config.yaml
activation: "squared_relu"
bias: "none"
tie_embeddings: false
lr_head: 0.00411
Each number is 50 + 12 x the weight over its row's rms, rounded and kept within 0 to 99. Layers, rows and columns count from 0. The size before them is the row's rms in percent of the matrix's.

# layer 3 MLP up, 2048x512, rms 0.0654, rows 1055-1109, columns 192-255
119:19 61 50 49 54 53 43 52 44 49 59 23 48 63 50 51 84 60 48 39 44 56 53 62 69 28 50 70 57 51 56 30 30 57 81 48 46 37 37 55 37 62 48 55 44 55 28 51 47 28 32 49 35 71 41 31 49 57 30 21 47 51 40 41
080:35 60 50 36 74 51 50 61 28 50 54 28 44 66 28 45 59 70 43 53 50 51 44 63 68 13 56 42 42 59 55 42 51 32 71 48 45 70 40 60 57 37 72 64 57 49 68 68 57 39 67 60 49 60 34 35 20 46 68 61 73 45 27 67
058:59 39 67 73 40 51 40 41 52 71 60 71 67 49 57 57 59 22 47 48 48 52 51 44 39 60 36 22 51 53 73 47 48 44 60 35 58 52 55 72 62 49 51 45 59 74 28 59 70 38 45 53 21 63 48 51 31 70 44 50 51 56 54 50
015:51 45 60 61 35 58 37 66 19 46 60 40 34 64 44 56 56 59 63 61 52 43 57 43 52 49 44 30 33 57 61 63 64 59 37 61 52 49 32 58 46 44 44 37 60 60 52 59 62 33 46 66 52 58 61 57 39 34 41 35 46 59 46 47
082:52 40 42 62 25 61 32 74 37 42 54 55 35 58 61 44 27 69 30 47 50 57 70 44 17 34 52 54 48 79 46 55 57 34 64 50 53 50 15 55 37 52 51 32 26 30 43 34 60 53 41 54 20 36 46 47 33 60 49 60 41 86 40 81
106:46 51 44 58 51 34 57 34 53 56 58 39 29 53 39 35 45 60 64 45 85 51 45 44 48 45 51 67 63 48 75 45 45 63 43 54 45 41 44 36 41 34 40 64 41 45 43 50 43 46 37 33 59 72 60 30 41 55 47 67 61 61 54 55
094:59 15 58 47 35 52 45 61 35 34 48 46 64 50 54 27 46 65 46 27 48 53 64 41 22 73 52 51 48 41 43 48 48 43 58 63 72 69 57 45 64 50 28 57 63 80 58 41 17 46 61 63 44 45 49 45 30 50 76 44 55 61 55 41
095:46 15 53 52 51 47 50 41 23 40 38 56 60 12 43 74 35 48 29 54 58 30 32 46 54 59 67 28 68 68 40 63 66 44 52 43 49 36 39 44 62 44 62 43 38 51 47 69 56 53 63 55 63 41 42 36 41 61 53 50 76 73 46 40
096:50 36 50 41 60 45 60 67 47 45 47 41 35 49 68 43 49 70 69 42 38 69 34 58 46 54 48 56 54 61 37 59 35 11 61 56 36 62 55 46 59 34 65 46 45 24 54 48 46 35 47 46 63 54 39 43 72 33 40 32 65 52 69 56
112:59 56 37 45 40 33 58 50 51 54 48 56 55 62 54 55 67 31 16 53 40 57 79 67 56 25 29 62 61 80 62 52 50 52 55 64 59 54 37 32 63 62 43 29 47 62 51 65 72 38 68 33 69 53 33 40 53 45 52 28 27 77 37 59
122:32 62 48 65 47 41 54 56 69 57 36 54 49 54 47 23 56 52 65 66 62 65 54 34 43 36 50 68 37 49 43 26 33 47 46 44 67 05 70 50 46 47 55 57 37 56 46 54 42 56 26 31 45 66 66 51 48 59 58 60 29 37 42 56
109:68 54 60 29 24 53 53 73 41 68 60 48 61 56 47 54 41 77 47 53 55 63 55 32 56 65 37 49 42 64 37 59 79 57 58 53 62 71 27 54 44 62 49 33 56 79 53 57 36 69 62 64 39 61 34 36 54 66 45 42 82 63 43 41
102:60 59 50 53 37 55 30 57 35 32 50 58 35 49 78 32 47 40 53 40 63 42 51 74 34 44 39 50 62 60 47 42 54 58 60 60 70 52 45 48 59 40 57 68 25 55 42 71 63 63 54 58 57 37 48 44 38 48 51 62 42 48 46 62
108:32 51 55 54 38 61 62 32 68 27 40 30 32 43 36 68 53 29 45 60 37 33 40 53 55 54 41 70 53 36 47 64 47 60 37 43 59 62 33 32 47 21 48 45 53 54 51 32 60 37 68 53 38 61 62 34 48 36 50 53 45 66 48 41
110:74 69 47 44 21 48 50 45 56 62 30 56 55 47 40 39 48 37 43 60 53 44 41 43 45 50 29 46 63 59 62 46 48 62 48 40 42 43 47 60 50 43 34 66 37 62 69 37 53 38 67 58 34 75 71 49 66 39 34 61 60 45 65 73
074:61 58 37 65 53 54 71 62 59 37 38 53 72 46 57 64 66 37 59 56 54 51 57 52 24 46 62 57 57 47 51 46 45 51 48 44 71 14 42 53 47 66 44 35 56 59 40 64 30 37 25 53 64 45 56 37 48 48 64 64 41 55 60 68
093:67 55 62 43 48 41 43 67 51 58 46 55 57 37 54 62 40 43 38 58 38 57 57 57 65 58 51 62 50 59 40 58 64 43 49 39 60 50 54 29 78 55 44 47 64 63 62 58 62 71 47 35 58 57 33 65 48 43 48 72 58 58 43 47
125:36 39 42 41 74 49 38 58 51 54 65 73 61 31 43 59 66 72 48 75 76 48 55 51 51 48 58 51 44 58 65 38 48 59 38 62 46 60 45 59 56 42 54 71 31 51 65 49 54 59 81 79 49 25 60 42 33 46 53 65 63 60 43 61
086:42 64 56 77 48 51 47 40 66 39 62 52 66 50 64 54 67 56 42 35 50 50 56 59 60 54 36 42 58 56 49 78 49 55 71 68 53 52 51 47 53 41 36 76 30 42 76 54 50 35 51 72 51 42 32 65 39 70 65 68 79 61 70 48
117:41 28 39 54 58 48 79 48 55 45 59 54 55 66 44 44 54 26 36 57 42 67 72 57 58 55 56 50 58 48 59 45 52 38 55 61 34 66 37 55 78 47 77 57 37 44 47 53 69 65 30 37 33 51 44 42 49 72 49 41 62 77 43 60
122:62 52 39 37 66 48 51 58 54 45 52 49 51 53 57 47 42 47 56 48 52 29 54 57 29 33 47 66 59 47 64 53 40 61 55 41 60 48 39 60 46 58 60 35 41 41 34 66 36 69 52 52 52 26 51 51 47 50 44 52 52 57 55 45
128:50 23 50 23 56 59 30 58 59 56 51 67 47 59 49 36 51 52 50 54 42 51 39 70 52 72 42 48 37 70 53 55 62 41 38 75 45 39 44 45 62 56 76 45 48 52 56 54 58 65 56 38 73 63 49 29 74 58 68 65 58 54 57 11
100:69 61 53 68 62 44 54 68 57 44 50 38 45 53 48 39 48 45 44 48 58 46 73 53 46 37 73 56 43 49 49 21 61 46 56 37 51 46 33 48 39 46 53 41 65 58 47 47 38 36 27 46 39 64 69 56 52 41 48 41 58 73 41 44
102:47 66 73 47 55 51 46 69 47 75 67 54 57 45 40 49 49 51 55 31 69 54 48 39 51 46 38 55 34 56 62 43 35 47 55 70 43 27 62 45 52 42 44 51 68 45 49 39 67 69 66 32 49 48 39 50 62 68 44 47 45 66 79 67
120:38 74 46 27 64 53 53 36 52 23 52 52 46 53 71 54 37 68 31 57 65 74 62 38 43 40 59 34 43 53 67 42 70 46 71 44 41 61 65 52 35 54 28 40 56 45 80 56 55 38 84 64 53 40 48 51 49 58 45 69 60 49 40 47
074:42 21 35 33 59 72 52 52 62 52 52 51 51 48 55 32 39 79 31 33 39 47 61 48 58 60 53 41 42 31 26 53 35 47 52 35 66 58 45 65 46 43 44 49 24 57 48 33 71 54 21 53 34 54 28 27 37 52 69 30 44 51 40 80
111:41 67 50 49 31 70 56 31 35 43 38 52 48 57 45 43 56 38 42 65 44 38 60 42 34 58 28 64 58 51 44 56 78 38 46 28 44 27 44 43 45 58 25 44 58 44 47 55 49 45 54 57 60 28 58 41 67 34 59 44 51 39 35 41
136:36 65 26 38 57 42 37 61 37 49 63 62 60 56 50 40 54 57 42 45 41 18 49 56 62 47 41 52 44 37 33 57 39 55 40 48 43 42 60 44 61 38 55 67 67 47 52 54 54 56 44 62 31 66 43 31 56 75 57 43 51 30 50 45
039:56 44 44 32 34 49 48 65 54 60 36 72 56 43 41 59 70 45 80 61 51 37 64 50 48 44 55 60 40 57 53 47 61 60 44 57 60 51 71 42 57 34 75 66 22 50 64 58 45 52 54 34 60 61 53 47 35 52 56 74 47 47 55 53
079:47 58 49 46 35 62 54 28 66 36 62 47 57 52 49 55 49 54 45 38 72 58 46 75 46 47 42 55 46 59 28 59 64 47 37 57 71 52 45 46 45 73 34 59 64 59 36 58 62 34 43 44 59 47 48 48 51 47 40 29 48 52 48 59
123:65 80 49 58 48 27 43 42 67 64 50 68 56 52 58 31 65 47 34 64 50 54 35 70 52 57 50 55 56 43 58 39 41 50 65 35 60 53 36 34 37 56 47 51 28 49 61 48 45 54 34 70 40 51 43 44 39 65 59 32 50 40 45 50
089:27 50 27 77 61 53 51 36 46 46 46 61 48 55 55 64 68 46 43 58 62 62 43 50 61 57 65 31 49 34 51 59 63 60 38 73 17 45 49 69 57 54 60 39 48 50 37 50 59 34 55 55 58 55 42 52 90 62 35 52 47 32 37 67
083:44 47 60 70 44 45 65 56 44 07 46 52 76 53 40 79 35 36 59 43 62 46 56 41 65 42 50 56 45 57 58 52 60 67 41 40 38 61 46 69 44 39 49 51 44 34 57 54 61 40 37 50 27 55 46 30 55 30 77 55 54 34 51 63
047:55 40 43 47 64 70 51 43 58 43 40 69 57 78 67 53 58 41 72 28 53 32 39 64 71 44 52 54 45 57 66 36 71 52 52 33 57 45 61 51 45 58 38 41 73 57 37 59 66 26 61 50 64 62 34 67 53 53 56 54 52 57 48 53
127:38 55 39 63 49 46 44 34 42 51 58 56 65 43 49 39 64 62 48 69 48 48 58 29 37 51 47 29 29 67 68 50 41 67 56 44 65 44 72 49 42 48 52 42 27 43 38 39 35 46 41 58 55 69 30 52 94 43 69 34 47 66 60 44
102:39 49 54 58 53 72 34 59 38 47 54 31 50 67 51 31 59 54 49 55 49 34 75 56 75 52 50 64 51 33 47 43 48 61 59 34 72 46 33 38 32 49 70 44 52 47 49 45 53 30 51 42 29 55 62 68 42 68 71 28 45 61 34 46
110:42 54 55 50 44 46 29 42 34 63 37 42 27 57 68 48 66 42 54 69 64 45 56 23 44 65 58 45 67 62 44 55 37 47 67 37 46 48 40 53 50 42 44 35 43 36 48 24 34 52 38 78 53 57 65 38 48 37 75 42 44 25 34 34
045:27 41 38 46 58 42 57 60 69 48 42 48 62 49 61 46 51 34 30 52 47 29 36 32 46 36 61 36 44 39 48 51 68 54 45 43 44 75 51 48 44 37 47 40 55 46 51 67 43 47 33 35 52 80 32 51 75 43 41 72 50 53 52 36
109:47 62 46 62 42 62 56 14 52 56 68 59 53 49 46 49 58 64 42 52 55 67 41 45 42 44 51 51 43 39 57 43 53 43 30 37 40 57 46 25 39 34 39 31 46 53 34 45 49 18 38 48 41 44 73 67 69 39 50 36 47 41 49 44
107:59 46 35 47 67 54 42 55 50 70 60 51 46 34 49 63 49 51 55 58 61 54 43 36 39 58 46 61 30 68 39 39 39 35 40 60 64 59 40 69 44 46 54 40 53 56 43 39 59 63 84 67 45 42 32 58 38 41 47 26 48 64 43 67
082:40 42 53 55 46 41 59 57 46 50 39 58 51 54 50 31 63 64 58 56 50 37 32 33 52 44 60 54 51 33 41 39 45 44 48 35 35 55 36 61 48 69 40 47 55 54 62 57 66 55 58 48 34 53 59 55 64 54 18 49 55 57 47 42
086:47 45 40 55 39 57 45 53 39 57 59 51 50 63 49 62 46 59 42 32 57 72 55 45 52 40 51 50 47 77 42 46 37 51 51 46 36 44 36 82 55 46 52 55 47 42 45 54 34 37 49 55 52 56 25 35 75 78 48 55 48 47 59 56
072:60 57 61 60 67 59 75 51 63 46 38 57 29 65 49 51 57 40 55 59 57 43 49 45 49 46 20 43 70 39 37 43 38 38 78 75 60 51 36 72 42 41 60 39 51 45 58 39 50 79 41 40 37 42 42 38 45 53 52 48 44 39 49 51
073:53 44 34 40 57 35 71 46 60 64 28 55 76 54 54 28 38 34 51 53 52 57 57 55 41 54 54 32 53 56 51 53 54 60 47 57 45 71 46 60 30 50 44 55 33 43 48 47 75 66 34 83 69 50 32 54 41 63 41 79 60 54 52 29
113:49 25 19 60 39 54 30 42 63 64 56 42 40 49 46 63 41 27 66 42 46 39 40 54 35 56 50 50 60 30 55 57 44 63 30 56 51 60 49 71 45 63 27 57 62 42 82 38 57 77 60 64 43 42 47 63 39 34 68 59 38 50 32 37
099:71 44 62 44 31 49 59 49 63 35 43 33 41 65 65 40 54 46 39 71 54 44 49 53 26 64 53 45 31 66 36 46 61 46 49 37 38 59 37 60 59 62 50 56 47 63 33 42 34 47 44 46 56 42 47 53 55 39 59 47 66 42 47 56
097:51 39 35 63 41 22 40 37 43 47 50 49 48 33 28 23 50 40 64 36 54 43 36 48 44 43 62 50 53 71 69 43 58 48 33 50 58 52 56 45 50 51 59 64 54 36 46 54 36 32 61 49 41 50 57 66 43 68 51 51 40 50 28 62
103:52 59 62 16 25 63 49 39 45 46 49 32 61 45 35 72 41 65 41 32 40 23 54 40 30 75 61 56 44 40 47 61 49 58 56 58 51 56 47 35 56 59 46 81 43 54 28 40 45 47 51 47 64 65 37 30 51 58 54 42 66 53 34 47
109:47 37 52 46 61 66 61 58 62 45 30 33 69 55 46 48 62 44 42 47 30 57 64 67 41 43 56 40 48 37 43 63 64 29 52 33 57 35 54 45 62 37 70 53 56 62 38 35 60 70 66 40 54 43 35 53 50 50 68 70 80 69 34 39
127:48 68 60 34 41 44 42 55 43 46 85 41 47 38 73 41 38 53 45 59 49 60 52 45 43 51 44 53 26 41 45 25 39 65 44 43 60 40 82 46 65 69 52 34 52 57 55 44 48 35 49 71 66 65 51 50 41 57 62 37 51 45 40 60
079:55 57 30 48 51 68 23 40 60 31 41 36 57 39 61 51 46 37 58 63 63 69 49 36 73 43 38 47 56 77 35 30 54 50 34 49 45 61 68 33 46 58 54 60 36 41 56 51 66 27 43 40 38 48 56 36 55 51 55 66 55 55 56 37
088:32 52 58 30 47 55 47 50 36 63 58 47 55 56 52 46 62 27 57 58 42 45 57 60 52 60 59 21 23 47 65 66 64 57 69 67 53 72 57 53 54 60 48 54 25 59 43 52 66 42 47 31 56 54 37 49 38 73 60 48 60 56 60 50
114:47 23 53 47 69 33 45 43 59 31 52 65 45 22 41 30 56 65 55 56 40 55 69 32 57 27 46 49 45 39 48 68 81 54 57 50 49 61 54 51 67 47 51 55 66 37 36 41 34 55 49 32 41 67 49 56 43 65 42 40 46 60 39 49
134:52 43 66 23 74 29 67 57 50 63 45 53 47 39 43 78 50 58 48 41 54 53 65 54 57 39 52 48 51 35 71 56 42 47 64 27 60 54 47 42 38 12 48 47 42 41 42 48 47 35 59 66 56 60 48 45 50 25 62 30 45 72 60 71
106:61 34 58 61 40 42 38 61 58 22 49 55 57 38 37 42 53 68 34 31 57 45 62 18 53 44 45 69 52 41 61 43 73 68 57 38 51 55 41 58 54 61 45 38 45 42 53 45 61 45 23 48 33 60 47 53 40 33 33 64 55 20 34 50
# layer 3 MLP down (transposed), 2048x512, rms 0.0984, rows 1055-1108, columns 192-255
112:47 58 44 37 47 49 54 38 45 51 40 48 59 59 52 38 78 55 36 21 56 51 61 59 72 58 47 53 83 41 28 53 40 70 57 49 39 67 54 22 44 43 32 44 33 45 55 47 28 71 32 58 63 30 58 51 60 44 46 44 48 50 47 43
074:46 55 28 25 55 53 35 26 43 68 47 29 39 67 54 56 55 47 28 67 45 60 25 60 45 40 34 27 41 73 64 36 42 51 62 39 59 41 54 47 62 62 30 67 57 30 53 22 60 49 54 60 39 49 57 57 46 56 65 61 69 49 38 68
061:34 46 54 71 47 38 43 35 49 78 49 61 29 45 54 33 62 48 50 65 50 80 61 58 68 56 45 32 79 60 59 41 50 56 52 52 52 60 70 50 50 42 47 46 62 64 43 26 52 52 58 56 80 43 48 45 43 59 51 52 51 32 51 49
008:57 28 62 48 58 60 39 51 62 58 29 49 55 28 48 76 46 63 44 38 37 59 47 53 59 34 48 55 42 68 41 42 70 37 41 64 54 66 37 43 54 46 62 41 60 69 48 45 45 57 49 52 35 34 40 66 48 41 70 51 51 51 43 44
076:58 64 45 70 33 53 36 72 51 32 61 45 49 54 54 60 48 54 44 31 63 47 32 59 40 59 38 41 54 56 40 44 41 43 42 14 63 61 26 51 55 47 71 50 43 60 53 70 38 50 65 40 44 52 60 52 39 49 54 48 55 56 58 65
106:61 54 35 46 29 58 39 50 54 39 36 45 51 73 42 43 31 37 62 51 45 53 44 47 58 64 44 50 44 41 33 57 62 62 57 37 40 53 66 63 51 60 55 54 51 57 31 51 39 50 47 66 35 53 44 57 65 51 41 55 46 51 49 63
085:54 34 42 58 48 72 64 58 55 76 41 37 57 51 63 20 44 60 52 28 51 57 43 46 56 62 62 34 55 45 60 66 58 63 53 66 33 27 57 49 53 38 60 51 44 38 54 46 55 25 69 43 42 40 42 69 71 46 55 55 65 72 45 66
088:52 77 40 72 45 52 68 45 45 54 43 74 72 50 41 46 45 59 29 41 48 34 55 52 48 56 63 55 61 56 47 52 15 53 41 20 32 42 60 67 62 53 56 39 49 46 43 47 44 58 70 49 46 41 42 66 53 48 54 49 62 56 72 64
087:72 41 42 57 53 43 57 53 79 60 57 53 48 62 50 55 40 64 38 41 55 62 46 37 56 45 44 49 47 63 39 62 47 44 67 57 70 50 62 22 46 49 42 52 18 54 69 47 70 64 44 42 26 48 64 35 57 43 59 30 54 37 59 50
105:59 64 40 24 29 20 53 55 60 73 58 49 70 55 59 55 41 47 41 60 53 60 81 54 68 52 47 57 50 47 67 33 45 52 31 46 37 75 40 33 43 49 32 61 41 42 57 57 36 46 53 57 43 42 56 64 50 47 44 48 33 70 52 28
122:41 48 62 54 66 62 43 46 53 54 27 51 33 45 46 46 44 53 70 48 52 69 52 69 57 39 79 66 49 46 45 45 54 26 51 55 68 50 37 55 66 55 51 48 62 52 50 35 37 76 47 37 47 70 64 73 69 38 53 68 60 27 46 34
102:24 52 54 51 28 64 63 44 68 37 59 55 57 25 55 54 54 58 69 31 41 45 45 53 68 41 46 21 32 57 51 48 71 63 39 52 58 38 60 64 48 51 50 44 43 54 60 80 56 53 31 41 50 48 51 62 77 32 71 31 42 31 53 47
093:51 41 40 69 45 59 55 49 47 39 61 56 45 32 65 69 37 50 59 56 42 42 60 42 51 53 43 43 44 49 51 68 64 58 66 40 38 52 68 79 58 55 25 69 54 70 54 39 42 46 69 40 42 66 38 38 50 50 38 34 69 45 38 47
125:50 58 56 45 62 58 53 48 50 48 35 41 73 64 37 55 35 50 44 32 44 63 32 36 20 55 66 32 50 34 48 75 54 65 52 64 54 49 37 56 79 28 55 38 43 40 47 53 46 64 39 55 53 54 59 61 67 49 57 49 62 55 69 51
105:40 52 70 64 40 28 58 50 42 58 54 51 50 52 53 81 54 47 56 56 43 41 58 51 53 21 78 53 33 43 43 51 38 67 53 55 70 65 57 57 53 54 41 53 51 50 67 38 58 52 47 51 49 61 42 67 53 18 38 54 38 40 33 55
078:75 48 51 35 50 45 33 43 69 59 33 66 25 32 68 70 33 45 57 76 38 50 52 48 46 57 80 58 45 38 56 30 49 50 42 43 66 42 57 30 52 56 39 47 62 54 41 55 32 64 47 49 49 55 52 29 61 51 53 43 54 50 46 52
083:58 59 44 63 41 71 56 40 49 43 20 66 32 69 57 59 44 58 42 42 47 69 60 40 60 43 34 61 30 69 52 46 46 57 66 61 31 53 66 42 73 38 49 55 59 44 56 68 53 64 60 20 52 31 36 43 37 51 41 52 52 43 58 54
140:36 53 61 54 68 35 68 33 61 47 51 37 50 41 53 55 32 54 50 59 59 52 59 59 65 61 51 47 78 72 63 26 20 63 42 44 28 51 44 54 67 61 60 51 58 48 54 52 29 41 68 46 54 29 43 48 53 63 55 41 74 53 45 57
081:64 48 35 64 67 74 59 54 55 51 15 43 43 42 68 64 73 45 42 53 52 54 45 46 60 65 49 44 46 47 41 61 64 60 45 68 40 60 51 31 28 58 26 71 30 36 61 35 45 53 48 69 52 46 45 45 44 46 58 61 52 62 45 64
118:72 52 43 78 72 54 61 23 40 36 53 68 45 48 65 48 40 33 47 46 49 42 70 39 43 48 47 45 49 60 54 41 44 51 56 59 39 60 35 69 63 44 65 56 37 59 41 58 43 43 54 38 58 56 36 50 44 73 60 48 57 42 44 42
123:43 80 58 48 54 75 63 62 46 48 48 45 47 60 38 43 50 49 47 23 77 56 54 20 43 41 32 60 60 47 62 46 44 56 45 52 34 39 26 50 61 47 76 45 61 32 48 68 46 41 43 64 35 57 62 43 63 37 47 61 50 45 46 58
126:80 38 40 42 56 71 44 33 25 48 47 51 59 55 48 26 36 51 71 45 50 38 51 32 54 43 66 41 62 38 48 57 43 43 35 62 45 39 50 51 66 46 27 68 45 53 42 57 62 74 44 18 66 49 48 60 63 77 47 47 33 59 32 33
091:65 56 49 41 71 37 56 52 54 57 45 54 29 48 51 69 52 48 47 35 42 63 46 40 53 72 58 51 46 58 67 68 51 74 55 37 43 56 54 71 51 54 61 49 41 51 53 47 58 58 46 77 65 56 46 38 35 28 55 45 45 48 53 49
102:65 50 59 53 24 52 58 31 84 61 48 52 49 58 49 51 53 42 41 70 43 30 59 24 55 42 58 31 54 18 36 71 54 55 45 52 56 51 69 41 55 37 42 39 57 38 58 32 52 33 55 48 64 61 52 42 23 58 42 58 46 53 75 71
129:47 48 51 34 57 53 54 42 77 26 56 56 51 41 37 54 39 51 46 62 43 53 56 48 58 68 46 41 48 47 53 26 47 45 64 50 37 49 29 43 52 53 47 43 47 35 53 40 38 43 69 53 50 55 33 34 55 43 33 43 54 47 52 57
081:45 58 47 55 57 78 46 67 64 45 50 54 50 56 61 44 43 74 46 35 46 49 52 51 58 74 39 66 42 48 50 52 49 57 51 65 64 66 71 46 58 64 61 57 49 70 59 42 53 56 65 38 53 76 52 35 67 32 29 30 68 45 37 71
115:54 69 58 44 44 59 73 25 27 66 33 44 71 37 41 55 57 41 29 32 37 56 67 37 26 48 47 41 48 34 45 45 58 35 51 68 27 49 55 49 39 69 39 57 46 40 51 51 54 68 66 37 52 48 62 43 76 57 49 45 60 51 48 44
131:47 45 35 48 41 59 44 50 31 52 43 56 44 45 60 32 53 50 58 44 47 46 51 70 34 56 53 42 51 43 40 50 37 38 45 52 51 42 49 58 60 46 46 48 39 53 42 48 56 57 66 32 32 74 66 53 59 55 47 40 53 14 42 65
040:57 75 44 53 58 53 43 51 52 24 68 44 23 69 64 52 41 44 42 42 63 69 46 58 48 34 38 58 32 57 56 43 58 50 51 41 74 27 53 34 49 50 38 69 36 51 59 40 48 47 46 42 58 62 59 35 70 40 41 71 54 62 47 49
091:45 44 44 51 44 42 50 61 50 49 53 49 36 55 33 54 53 75 58 65 59 55 36 58 66 46 53 50 42 62 36 35 51 44 10 41 58 58 37 43 60 41 60 57 65 57 43 53 50 53 46 40 38 55 27 52 42 51 69 48 41 47 24 27
133:65 77 52 30 48 48 37 53 62 55 35 50 63 42 30 60 44 60 55 23 66 59 52 71 62 51 63 57 52 45 71 33 52 59 41 64 82 49 70 18 32 54 44 50 37 44 48 67 50 67 38 43 51 65 53 68 42 52 66 57 73 50 56 52
082:52 40 61 55 44 51 64 50 48 72 42 47 29 59 53 52 66 68 59 46 37 63 55 50 42 52 54 58 67 51 41 54 59 40 58 36 70 37 69 66 65 58 49 27 27 51 43 64 46 72 70 48 54 40 50 46 50 83 59 52 37 28 34 60
081:52 51 28 33 42 55 37 52 51 67 45 76 55 53 59 52 57 73 32 35 24 23 48 63 34 45 48 51 55 38 45 50 49 54 61 53 61 74 59 28 79 59 49 57 54 83 54 30 37 44 35 44 56 59 73 74 39 60 39 47 48 45 67 59
045:66 46 43 38 72 60 70 42 51 43 39 57 44 44 78 40 48 45 41 30 58 38 60 55 53 36 59 45 50 45 51 50 48 67 59 49 53 39 49 58 36 41 38 42 61 37 50 44 63 39 41 51 54 60 36 54 58 51 50 21 50 65 56 56
137:38 29 62 53 46 52 46 33 19 46 50 49 57 52 29 49 46 50 50 56 50 72 44 66 53 47 57 41 32 31 64 53 45 42 49 48 37 60 59 30 40 57 26 42 29 34 63 33 51 52 56 30 56 71 38 58 55 48 65 48 39 41 61 46
094:58 55 59 51 53 57 61 77 56 62 53 46 48 58 64 37 34 42 64 61 31 37 38 47 72 39 37 48 54 50 43 31 58 42 32 45 64 56 51 28 26 57 53 55 25 47 41 32 59 48 48 65 14 63 49 45 29 49 55 46 65 66 46 39
102:45 31 62 54 60 56 53 68 59 68 45 54 49 47 49 60 34 48 48 63 50 35 61 57 45 56 54 59 49 61 49 59 39 66 22 40 53 57 34 27 46 63 67 29 51 31 54 61 65 61 32 35 41 51 44 61 53 75 55 39 60 46 62 48
044:32 55 53 53 52 59 55 39 51 47 63 50 30 76 50 54 71 43 30 44 45 51 47 74 61 56 66 46 65 56 31 32 60 58 54 47 45 45 35 71 55 58 46 52 49 39 74 50 41 59 76 39 56 47 52 65 51 68 87 33 61 59 47 22
112:74 45 53 61 56 54 49 45 63 52 47 45 25 32 57 53 54 70 50 40 53 49 55 54 54 53 55 42 43 62 67 56 27 52 53 29 59 41 43 41 45 55 33 64 21 55 66 37 67 51 50 31 42 62 42 55 43 65 51 36 73 63 40 56
107:32 47 69 49 70 41 39 64 58 53 54 49 54 56 35 62 48 54 52 37 55 58 25 44 56 50 44 56 46 53 50 51 44 63 53 43 37 47 48 32 47 63 68 42 37 45 58 53 48 48 64 44 48 53 24 40 44 66 66 57 41 39 53 50
097:60 43 33 43 57 49 60 41 50 56 31 68 56 34 53 41 55 60 66 46 34 50 43 41 45 53 56 65 46 55 64 58 38 54 47 27 36 39 31 56 56 48 42 45 80 55 60 63 50 44 50 63 52 56 57 29 50 49 52 62 39 57 46 35
084:61 61 47 50 26 28 49 38 49 56 38 34 41 26 54 52 56 58 48 42 43 63 60 58 53 47 58 47 46 38 38 47 49 30 58 66 32 46 45 49 43 58 56 50 76 59 52 50 42 50 41 53 48 62 50 45 54 57 36 50 48 63 56 65
067:27 55 66 34 48 43 39 67 53 46 48 47 65 67 40 40 45 40 39 47 47 45 67 64 46 30 69 44 61 61 47 39 66 57 57 43 52 39 59 52 36 46 53 41 27 50 49 52 39 53 50 64 61 14 28 54 66 58 46 58 60 52 60 61
072:49 50 52 57 36 46 46 56 60 27 59 57 45 55 49 57 66 57 31 62 76 15 49 36 66 60 68 50 69 60 55 62 63 49 47 57 38 53 57 41 49 30 46 42 49 56 52 41 53 60 53 41 47 43 57 40 60 49 62 48 40 42 52 41
118:42 56 52 49 44 50 65 66 58 46 41 36 68 38 51 39 35 53 57 57 51 81 63 41 53 49 42 44 50 59 58 65 51 45 49 45 54 84 63 56 56 49 65 57 48 47 47 26 42 30 77 31 54 34 52 54 45 40 57 59 57 53 51 55
104:63 63 52 32 57 57 76 66 44 42 65 35 79 44 50 64 36 64 64 33 37 47 49 45 60 39 28 47 30 35 56 46 48 80 19 56 43 45 55 22 38 47 54 37 42 43 40 58 46 56 54 36 61 36 62 64 56 23 42 64 53 42 32 43
099:54 69 58 53 41 45 47 49 51 60 32 30 49 56 26 45 70 57 64 51 40 55 64 50 46 37 60 43 46 50 66 66 53 67 36 40 68 44 52 76 61 48 34 52 41 38 34 79 53 57 55 49 56 37 63 36 45 59 46 48 42 51 54 58
095:58 51 54 37 44 49 36 38 37 35 66 49 61 71 69 47 58 37 52 47 51 59 40 48 50 68 62 46 59 40 62 69 53 41 56 26 37 46 53 38 33 71 61 57 50 66 50 60 49 49 53 37 54 39 62 65 67 43 46 52 56 44 65 63
123:61 39 64 44 73 50 49 48 44 57 37 43 38 50 36 48 36 54 56 67 44 52 58 73 61 55 60 48 53 43 59 48 43 50 51 49 48 58 43 70 47 44 32 57 38 24 18 48 53 62 48 36 33 52 27 58 48 33 66 67 45 37 56 69
116:60 73 54 41 43 21 29 44 63 50 30 52 59 57 50 42 36 54 47 49 29 74 35 42 45 63 49 62 35 40 38 30 54 36 54 44 72 62 35 27 56 33 39 47 52 53 43 37 35 46 58 25 58 34 63 60 55 73 32 33 28 52 38 59
084:50 40 38 27 45 55 58 29 45 57 32 66 71 36 50 57 26 58 47 48 52 48 71 39 64 42 56 50 67 49 57 43 52 42 54 50 29 53 56 33 44 72 49 50 25 21 59 62 47 41 36 61 45 59 44 19 16 66 45 46 62 47 45 60
083:30 63 79 42 39 49 55 56 41 67 62 65 48 36 46 34 57 44 79 39 62 48 62 41 63 68 49 52 33 42 29 26 47 62 49 34 72 45 45 70 32 63 47 69 37 67 53 55 44 60 32 24 65 64 72 41 57 41 59 49 58 51 38 59
115:87 55 17 45 42 36 51 41 41 63 46 80 56 57 68 60 33 29 49 46 77 48 48 63 61 32 50 67 60 39 63 64 67 59 55 69 43 36 45 63 35 55 67 47 61 63 45 48 50 49 61 53 46 46 53 59 32 34 50 67 26 54 42 42
134:16 48 41 45 43 60 44 43 47 71 55 47 60 29 42 47 44 46 54 59 46 49 42 59 56 52 34 38 38 53 41 37 46 40 28 34 57 64 24 63 47 50 58 42 43 45 49 41 40 64 81 64 43 44 68 39 53 47 35 54 73 32 49 42